Each number is 128 + 32 x the weight over its row's rms, rounded and kept within 0 to 255. Layers, rows and columns count from 0. Numbers have three digits each. The size before them is the row's rms in percent of the matrix's.

# layer 7 MLP up, 1792x448, rms 0.0719, rows 550-606, columns 224-279
092:138056109200114130095113138137163105133192078130062150150142190151110128145088151153083121102139137130134104156115139176132146126099124114154182152093064176168192129103
108:158174120192142112136121079076175184124084185125134129137112106156074113113133145159096108118104143132106075119123118066122165092096144114138139125125120105097169115119
109:137128104085028083155121163081124118075153087122161067188104101109104166150156135106118121096109094110056187097142135097095130190169145136140114102165130138155155113118
096:108128157150164183131140205130212133111068132105095164082132108073093110162114165156186197113111079104133118121046183098137107085066152104140153108091163090135130070181
108:205037093092144081148072148117134113097123100155133133154115086173128158147121180066056155150111068171110161162116176086148112107095110137121084154127154147104121172148
096:088066119161104092133136111150135095099133145121123082087098163126138152148145161123103107087144136160119186121128125101151101202128124117113097099126121142109135159099
105:116153072116069100068109178089129136178106155141079118147140069124097103121111124112159083178157108186129161115128095080119115087154114129146104083155140169154147165132
101:093074140121123135118119119070155118134126100110147131113116105063115109099102124133131120139072078135129091095116135081119136149132092092105177109109135145126091144115
107:140109128160123078187157134156153100131060121181112158122082081117135160104060124201100173119114131196093127120111127226148134115157105122181080172188109077126131182121
097:179183138126160118154132140139136146144154172109147045087193088127077135121122144128078161141143120120068157135125105126156108126089130132117124136078217094162159143111
095:105170160117147219136057108177140119055188115141147095173184113111130091141166092113170190144127089132136161112111131143111120118145112111107143130122162184075115148086
095:122181086085202121146093074116117109114122141123123133080113058096108174137093135131134094154099142075168106126087169160079138167119135129126072124171145173089184143152
106:176137119052116151115138140072116141136112145167118114158170158100137186119097092113114070154079133091094152158111086065102162131067128127112139143150044146126167141130
111:097136163143134112160115184088169108079142114060160109122131143164110146107127095106122070136112162178134144189138135165123160136102072153081136145094145119084167160124
102:156133118065085132141085129147111116080098171109191153089104139156156171131033134113125112122094130069094209089121106127111177121174124090098115096164089131126141104093
102:105103106155112142150155141118138157162210150155113171117073128189142089192144129164138148129125142131112134115078088108149118097139158108127162184134174144123173167072
102:125187120174176123188112161168151141104106171104170149127183100120154103161096112121111152080069136098103178126142104136091118191165153115132109136133117129135089122086
094:059143095097095085161123131180132099121102105138141093169135171087119164144126078088136114160114157121076145096126155139144134105145162097093191105152182130172113111187
086:080176154160105070153108099117111125227143116079180130069154107156128128104163148150128072084106088103119116085151166123126150098165119123080123148158108163171086178118
107:105101124167163131144182141167082104091175168152136088120083173100090105112131187155101157059148152124131168152168100141133177129178134132179166128109069146177197126171
106:125123101163082085166152110114149131118215121139076054112175128147190091047128155173148151166106154141160134203157138164127132160139167136094109099130107120103060159137
108:108141032134110135129112068167094127149137124184084115125110166142100163169131140091141172134174194123123174119151194140166158154091078114145149144125089143213128113126
106:092085135131214111195160147097156134136156163228130140156157064140129159109106098144180130077143113099147132162128117104186116076073129128187140178114168136105065144103
101:134104133176134144113128110088131188117119124151182103158176166087131075098132119090108094102168145124125101121161147097114072115126121148132110165171092099151161106173
099:130101151156162115131157150075143140156147113122147145138151128150156166206106149139152128099124169173105129132127057112094169117105144113094073187123098164125165138128
098:092131198071098112136059171124057147105120109178086119139066151085095145145204095153150142100114121098188108098090178175114125108130145126121091167166111152179125120126
094:174138175120178097160109115109107040108155137138095124096094129131176190155108071159185130115122142133103127110131110155119141206117102123137146114135126088157176102145
101:104154168074091126116091172100168118115180114130128112131163097106119191153192105116134161090141080161142109079132137105137107194142123145169109178161116101122099122154
096:109097082197071105080100197150118158110151104123118121140115156127152084169138188145134109159135190093151203143133145185072136173124155102149170127121108114149163119092
101:109141096138121154110142139120146101117106124131169157141132057193086112142107099122097109152136175095183173099160133190140111101158138097142105118085189181175072126124
101:148101099128110162202102112105121137125163114135120130105094107097083168158122160146113116059132145185142177166133127159144210156130191078135089069139108161086136095178
097:132106120175097168132083095101087101075102118152127209154148178071140189111079129106105092117170153121079129092096088169082208118133165129163165148119185138113087141153
099:084103145204145057107120119090163137159175122158139159133147144134093120105155070107107145106141159160086106149074113105141158143160142195120093115100120131129126116122
109:125124123165211141164083206113221204185106139146134111155186137112159133145086164103167127118119165182063134117148129082133119130067123097173139173108143169054197104074
108:138099093124181074136111154124104182090109140117174169132122128041121075118116131102108187090185101127138137114149132077096165127094139152155195121108075088130114102131
101:144102123136181135113135179141111152109107124148115088093104107122139147123135106117068107135154101125100133141164152099168170112123094131132102146198170134134146116147
095:184116213129125076170081110142062170086071127069137124118071144121169136157185152102116127104114087209105111136199096140154138172039062205132142129120149122109112137123
092:098107132178132104119152164145082097125168153149167087154132107116130145174126107148125130109082223167150136130091123135089209104052101108149129162062124100125112116166
109:164152124146128160082157105157134118119144089160182110144111120143147188194189097100100078085132167130127180114153103160139177070160161166213124089113087118111143164146
094:162095145137065099029087152117126113213174138093167126140116104119102157172134145149174159165140111097121151135131121157088143144182086162171112134157093066120119120155
100:184106128185147132114139155143131122158094136155141187101141114144099153140063124108079113129127150151116146120085088108074027087106155145150115122173152148173105145094
102:071128163153096172160099091083107118112142140117146118168117131085139124109115163145095110116197097189107083090144132150165139110133086134141058133125098159185095182141
091:169118141131167101165091174161082149180084147141126163134118129100133103165121120209136111101105091150142091105097119105167113088170145082080116190131044160139140155146
096:141200122149122105148073152117092150073152158131118112127176113139115076190138183130153148141131137151130185080089217156124092067126121143112122139182126114138168100094
114:145121165133137143072165144127169150113153098181137134165126098116140095168098138132111148091104186130175179109119161158129193103141079125157104135165075168193174099108
098:123107087085098153164118101172087147095132098152151135148136088123133134121110095171140191134125176161138104136151046108117091089126116142090163144141108148139154104113
106:124177092121124143109129132057168089152125140150095140145144137150078160152139098089164093096126143133113150110135100130107086078117101102116135070114159124152156132106
097:153118135175130093142143112059137153111147158200143118170145151062118180071106114095128118137123130088196091107113173151150124141097081148135132109113141172112161110124
090:115174079146109065100123107143134088129078131141125131164092115143082171125162125182122187132063145146066105153110165144031115100108112183150126111142108162127109121147
096:124130110145110139179118191169125173153152110111101090069110116195105051137161051146073106075131135115141108089176117162171089156152165207159155160086075146188109090174
106:162198112154051188117159087079118121103060116120125101139123121154194196112118105176092114119086130053132125133135171113133120109132133130133146141135143142106121112139
099:120161140128133050105126082151090149103155160097117086121162176157131161117133157166153107132092100134169157182122127146126131112111053127093123086141149209075169154091
103:143118091129077118108121068124086135141177113115128172119053085126110114106170075102128084087070084131148098124111116123110197145138076105129078100139086133110130127136
098:103187128104111096171150116131187145163104099134159132125151181156140144145129055126097202147130164158153125128185074133148124131151155174123186159145149125155170137129
086:168143176135143081144180161097155127107131125158156172140111137152121035077137053186103149140122114050145095091084118109122116106212124113141109096072107156131114151045
097:165161142084139163108111088123140119126141160115105140072127094154137115179110139162203132105134115114157115101158147126113128107118091101075193140155075138113137167118
098:122148154143135100102141120122133060074169108138077127121147120101104129059101127122120183110080106156104119097135076178035144108147111163097097075114138133151138117133
# layer 7 MLP down (transposed), 1792x448, rms 0.0677, rows 550-606, columns 224-279
098:149139136115147111155109118152172128101108184104151134143167100149160091181152176084169123178143097105134093104160137102117069139195124059150147137093158122126062102127
108:111117137053134089109175156068026136109160155117141137086105164120115135099180130177155115166138114078107137166190078157120098145140176140078113146121146134104129183113
103:084123111169090163123129150140146084129162150166071145116132110094156139149134140099121115079127118201092162106109123107113085123142168153137128138110123082124151133155
098:159091158112110101117111121084049096125172093134117152144114126178105173116144107136095145132179129129155147141152114075120138142082094107126130153070157102159134166114
092:142162131207135195122192142134067146115139122130125149118137126095148078127129107134130176158098120113141077124099119108170181120158140130124190171145116089125136080084
090:139125083133093140133117114160104168082146141113169128150117109100063126145138152152161143133084106135136109118139121111147129089145114204191118128161130144098129111069
108:120135130149138161210096121133096167090143123076120123120134134118136171099084139135108168079135132097127098151125134137087122102103136070149123121129118173090107095109
098:104080153160155135093177099166075189177145088130173071099149148130147117151076124112181147147124134129155146202085151129179080102075124152097106100151124106149133105081
103:142142161122115127127081134107158105145129048130114197098112083146132173158131138167114121149115109152131094130173189120163122125185088093086139116099069106125181155135
095:133111092179172144168161183148168096158110123100119204177130130154164116131102161117013080140132122098137116138141153145096091124068172121128088141136125132121092110121
092:191114106095111122167213149111090149060087095080090169123159081167121157149134127082130140179137216150141082145125126156192114113081080151174164154092109120129107093172
097:185148195114069093111115075106116132139140069069153166195171128118128135150080157170159098191150101115063156163070122137109119150153164148107059143205150120114165103098
109:104152102123140080086114095084148156092082204149109110110155154132165183106139120128118153114148111217116138139138110126141099128098124058124119129109110121084147097158
102:144152142124127166117106148143104092133113128094064157168117105085123139174112137102148137141146197128173122162110142132075134092135130115130134119113152122103157139144
094:127088159120182209116145105144188188094096099112109179125173149141086083169157120146145097102191155123179074128067178142147150145212130135161183197116145153059133155112
098:091084138124192063207173106158171131138070184151166154138145146112177198124164097103112158118112137074090156155121115107176141111193189111153048116155135107172189113138
087:080096150153151093039153111096166135119121075147141135128168163097159161134072093193105078130156119115180207140160135108144126142165136146111155105175131108162161060165
088:120129120064115124093091133129117099174160145144113127086048144062102117148148089094065148171161086111058136102108151143178114176108104192086205182115184133081098107106
095:140070115090149125121101173104097175072151112117112135100060094147119141167135154181120113054120171156116085143084134132167064133169142118059119145126163144110096075186
108:151143168129187117142152104095112103063116147091204127107166100123133134091160147133177132124151184149135153126126117150134185121048124103145126074089127143121150121183
102:155083062090114141167103141131163133186090118129092104159096105080063140158156131159153100134117165088119120093106142116144142116159108101111110118113160122101172105094
092:115152127128167162128143134101122083064095126097097169125119098108112131131086111180096111170192168125127099130172142166123045156156129133133107139048123097185132136115
099:162105171122085120101115111188178085137120160129134114163109130111155160134159169108161115154169156147108152112116184113138157114161113115074115105174157042096159202125
106:125063151197106138129172102119151118117156131180103182136176116103107188119154129108147141148111166133148152075142093113193087164083144132088134160182104120131122086094
106:112158126141141169131091100096108118177130111124115082129141170131149117157171173166136147082108140159128196151137130097097144133117130132094108106113088179092104123160
094:108126113158110099061096105160128148123134131127149141112200096140182163135171137139177130151121148085135084153153157144143167140153129052078191147162141113093138104120
089:143108060140129150069125116100103134107093151139137123088090118171098141141131135081205146082167192207140110136128085145079168155118103166144122145120092110101139158153
093:149114173116154181131179072106160059146133159123112100187152166157130145148087104173139143102131092126174120110064124155090132127143095137058114164158197156116118103121
089:119132153140119099155112129156191129095145121056119170088160117153093111115075124102125121095099098194181095149108103137116130128079130174199092076096132170101102147151
106:119056023088102139162111081100115143140118132130106156182111116107112079160102082135135169138201143158082144140121089161111196163075159137079097139163102118167159069180
095:108153165104116100137121118099115143169174082096089125098142161134161089140143133062082141156120138138117151133099114133167096129141102142133023172165093102120135126077
094:112135179124162119125140129173133117105130149099080111102075151081123137125122183099102167098191108103140104048119128147143118130173118165133125111100154186090109088144
102:133099125137105100138102108157083142091149133126092174159134119149113042118090152073159129158099096116096076131120131145098093119151143145105159158111150126064128094149
102:171065111177114168139084173081178097125123118150114125146170140110146109089132207158180126139130127104102096071149175142184160086092133170129124140099112088129084123187
106:122108131136184155144167143066048113114084113134101106103137138125152188163091095080142116120084115148065124092149155117129112117097125149152136119153092128194181117051
097:104130113160165125138085116103163086125132165113088185115124116152144152130037102086123138093186128130063124209116116130110167143132034153159147147009168106142114145151
100:153142144155167136197127124135116096127161108129143129149107128140069153134179157139096147092110121209139153141142101084118070125102171107164063143164113078088090055132
091:160110137073135108150151184136152127131107113136133134090139105084180148116089155124092150135105086163111176129159091147124255105025083121117162111101155125173161105145
113:141122125164151126225123168186112085131142109109141110113133131084073167169110129099132108123114130088144139096088122123146175108115109200208145180076111101118152141056
096:137082149087130110098207063134091184092161145102075032097148162149116123092081119153142109112145154067180137139157111137129072198110149077092176156119171131124127102180
098:063146112100122057137117101090118203136138107088131139090116166172159115112155141115137099143140102155147093138094073146142120069117047144160095101138131166117137100103
106:120155070159170172098046107201139143113107121122136143129194082143162178147125147167107171155145045145088131156121150117165127129139091136125095180105110158139113151072
097:108091140169136090099157138121123159154110118132124115120161146114163124153132108119159154099165116136139166161110160101168111109152032118119205071160163110117159110068
098:065149081122123130180176152162145117128166098132130116128175115166136085122163130125088146156175167238108172124134103133104120174085124125152177149167163117179148118067
109:111050193127199139107193149168161117119167106143134124159162121132133144089128118098132110165204136124142127111128095093142163120206134165160172186126132073180169075126
097:083130178142132101149149160150094182134172171156113125156141133111161147106151138139078125146166136197144095152109130108155115123121121132112117164141120182097135100122
104:115107144126173126133102081124155117142132127145056137143130120124093081145135093108147107136177109171128106116158173085149118120120124118157171073128133120107100152213
099:125168147089129133115150118152130093124159130141069099117132140146130151140164186150168138143142149165190125109124103095122082134089090125161156109138185087102092161140
099:117112137102078189233123144165119168082141175140126132165145116165186135104122090176156066129109054123147185121150084154143110154151090155131103171135157070113115100162
098:152142120103145138143121124128107133063055160146065134074131105064129105066192102172176099173126106161093149113169104163176144083112072094165127135170076095073101085140
093:140136120101130127134092126126150116124108134120130170105093155133164132100172132151125133181142182011159063165082113139129105180144097103104110138085136131096080102159
099:049061170133177108070164173118093137058099142137130116088136150122128109097155134130105162109154078168203165120133141147140155148140099141127140092127143129138141136134
104:131162172150156169095137128192099163046156109117082048160101147196132085114126108101125137077125149157163129149093107146147083161088183084192161119092124101126065153135
102:100158131097113115115184129131103166175152152055135118079153125102126091159103091118132119133122099138160103106100133138132146104157127097136132154064154074132163100136
097:119081090131112109164107186134163166100112107189112127128141121152107187119142159141054099139114179108125143119119132120083074142108123086081091171143157083114187133158
105:109127163162168117134191084139142215123075105123101167146162125152114130090137049115125184178054097128182133177131100141117132149076111111119119164054140222145077153114
093:135114121134109172143121075104149157137136149140180101137102159151146125059063161131091107161111084148095122159138163050122155106157111191134153193096196115088121122112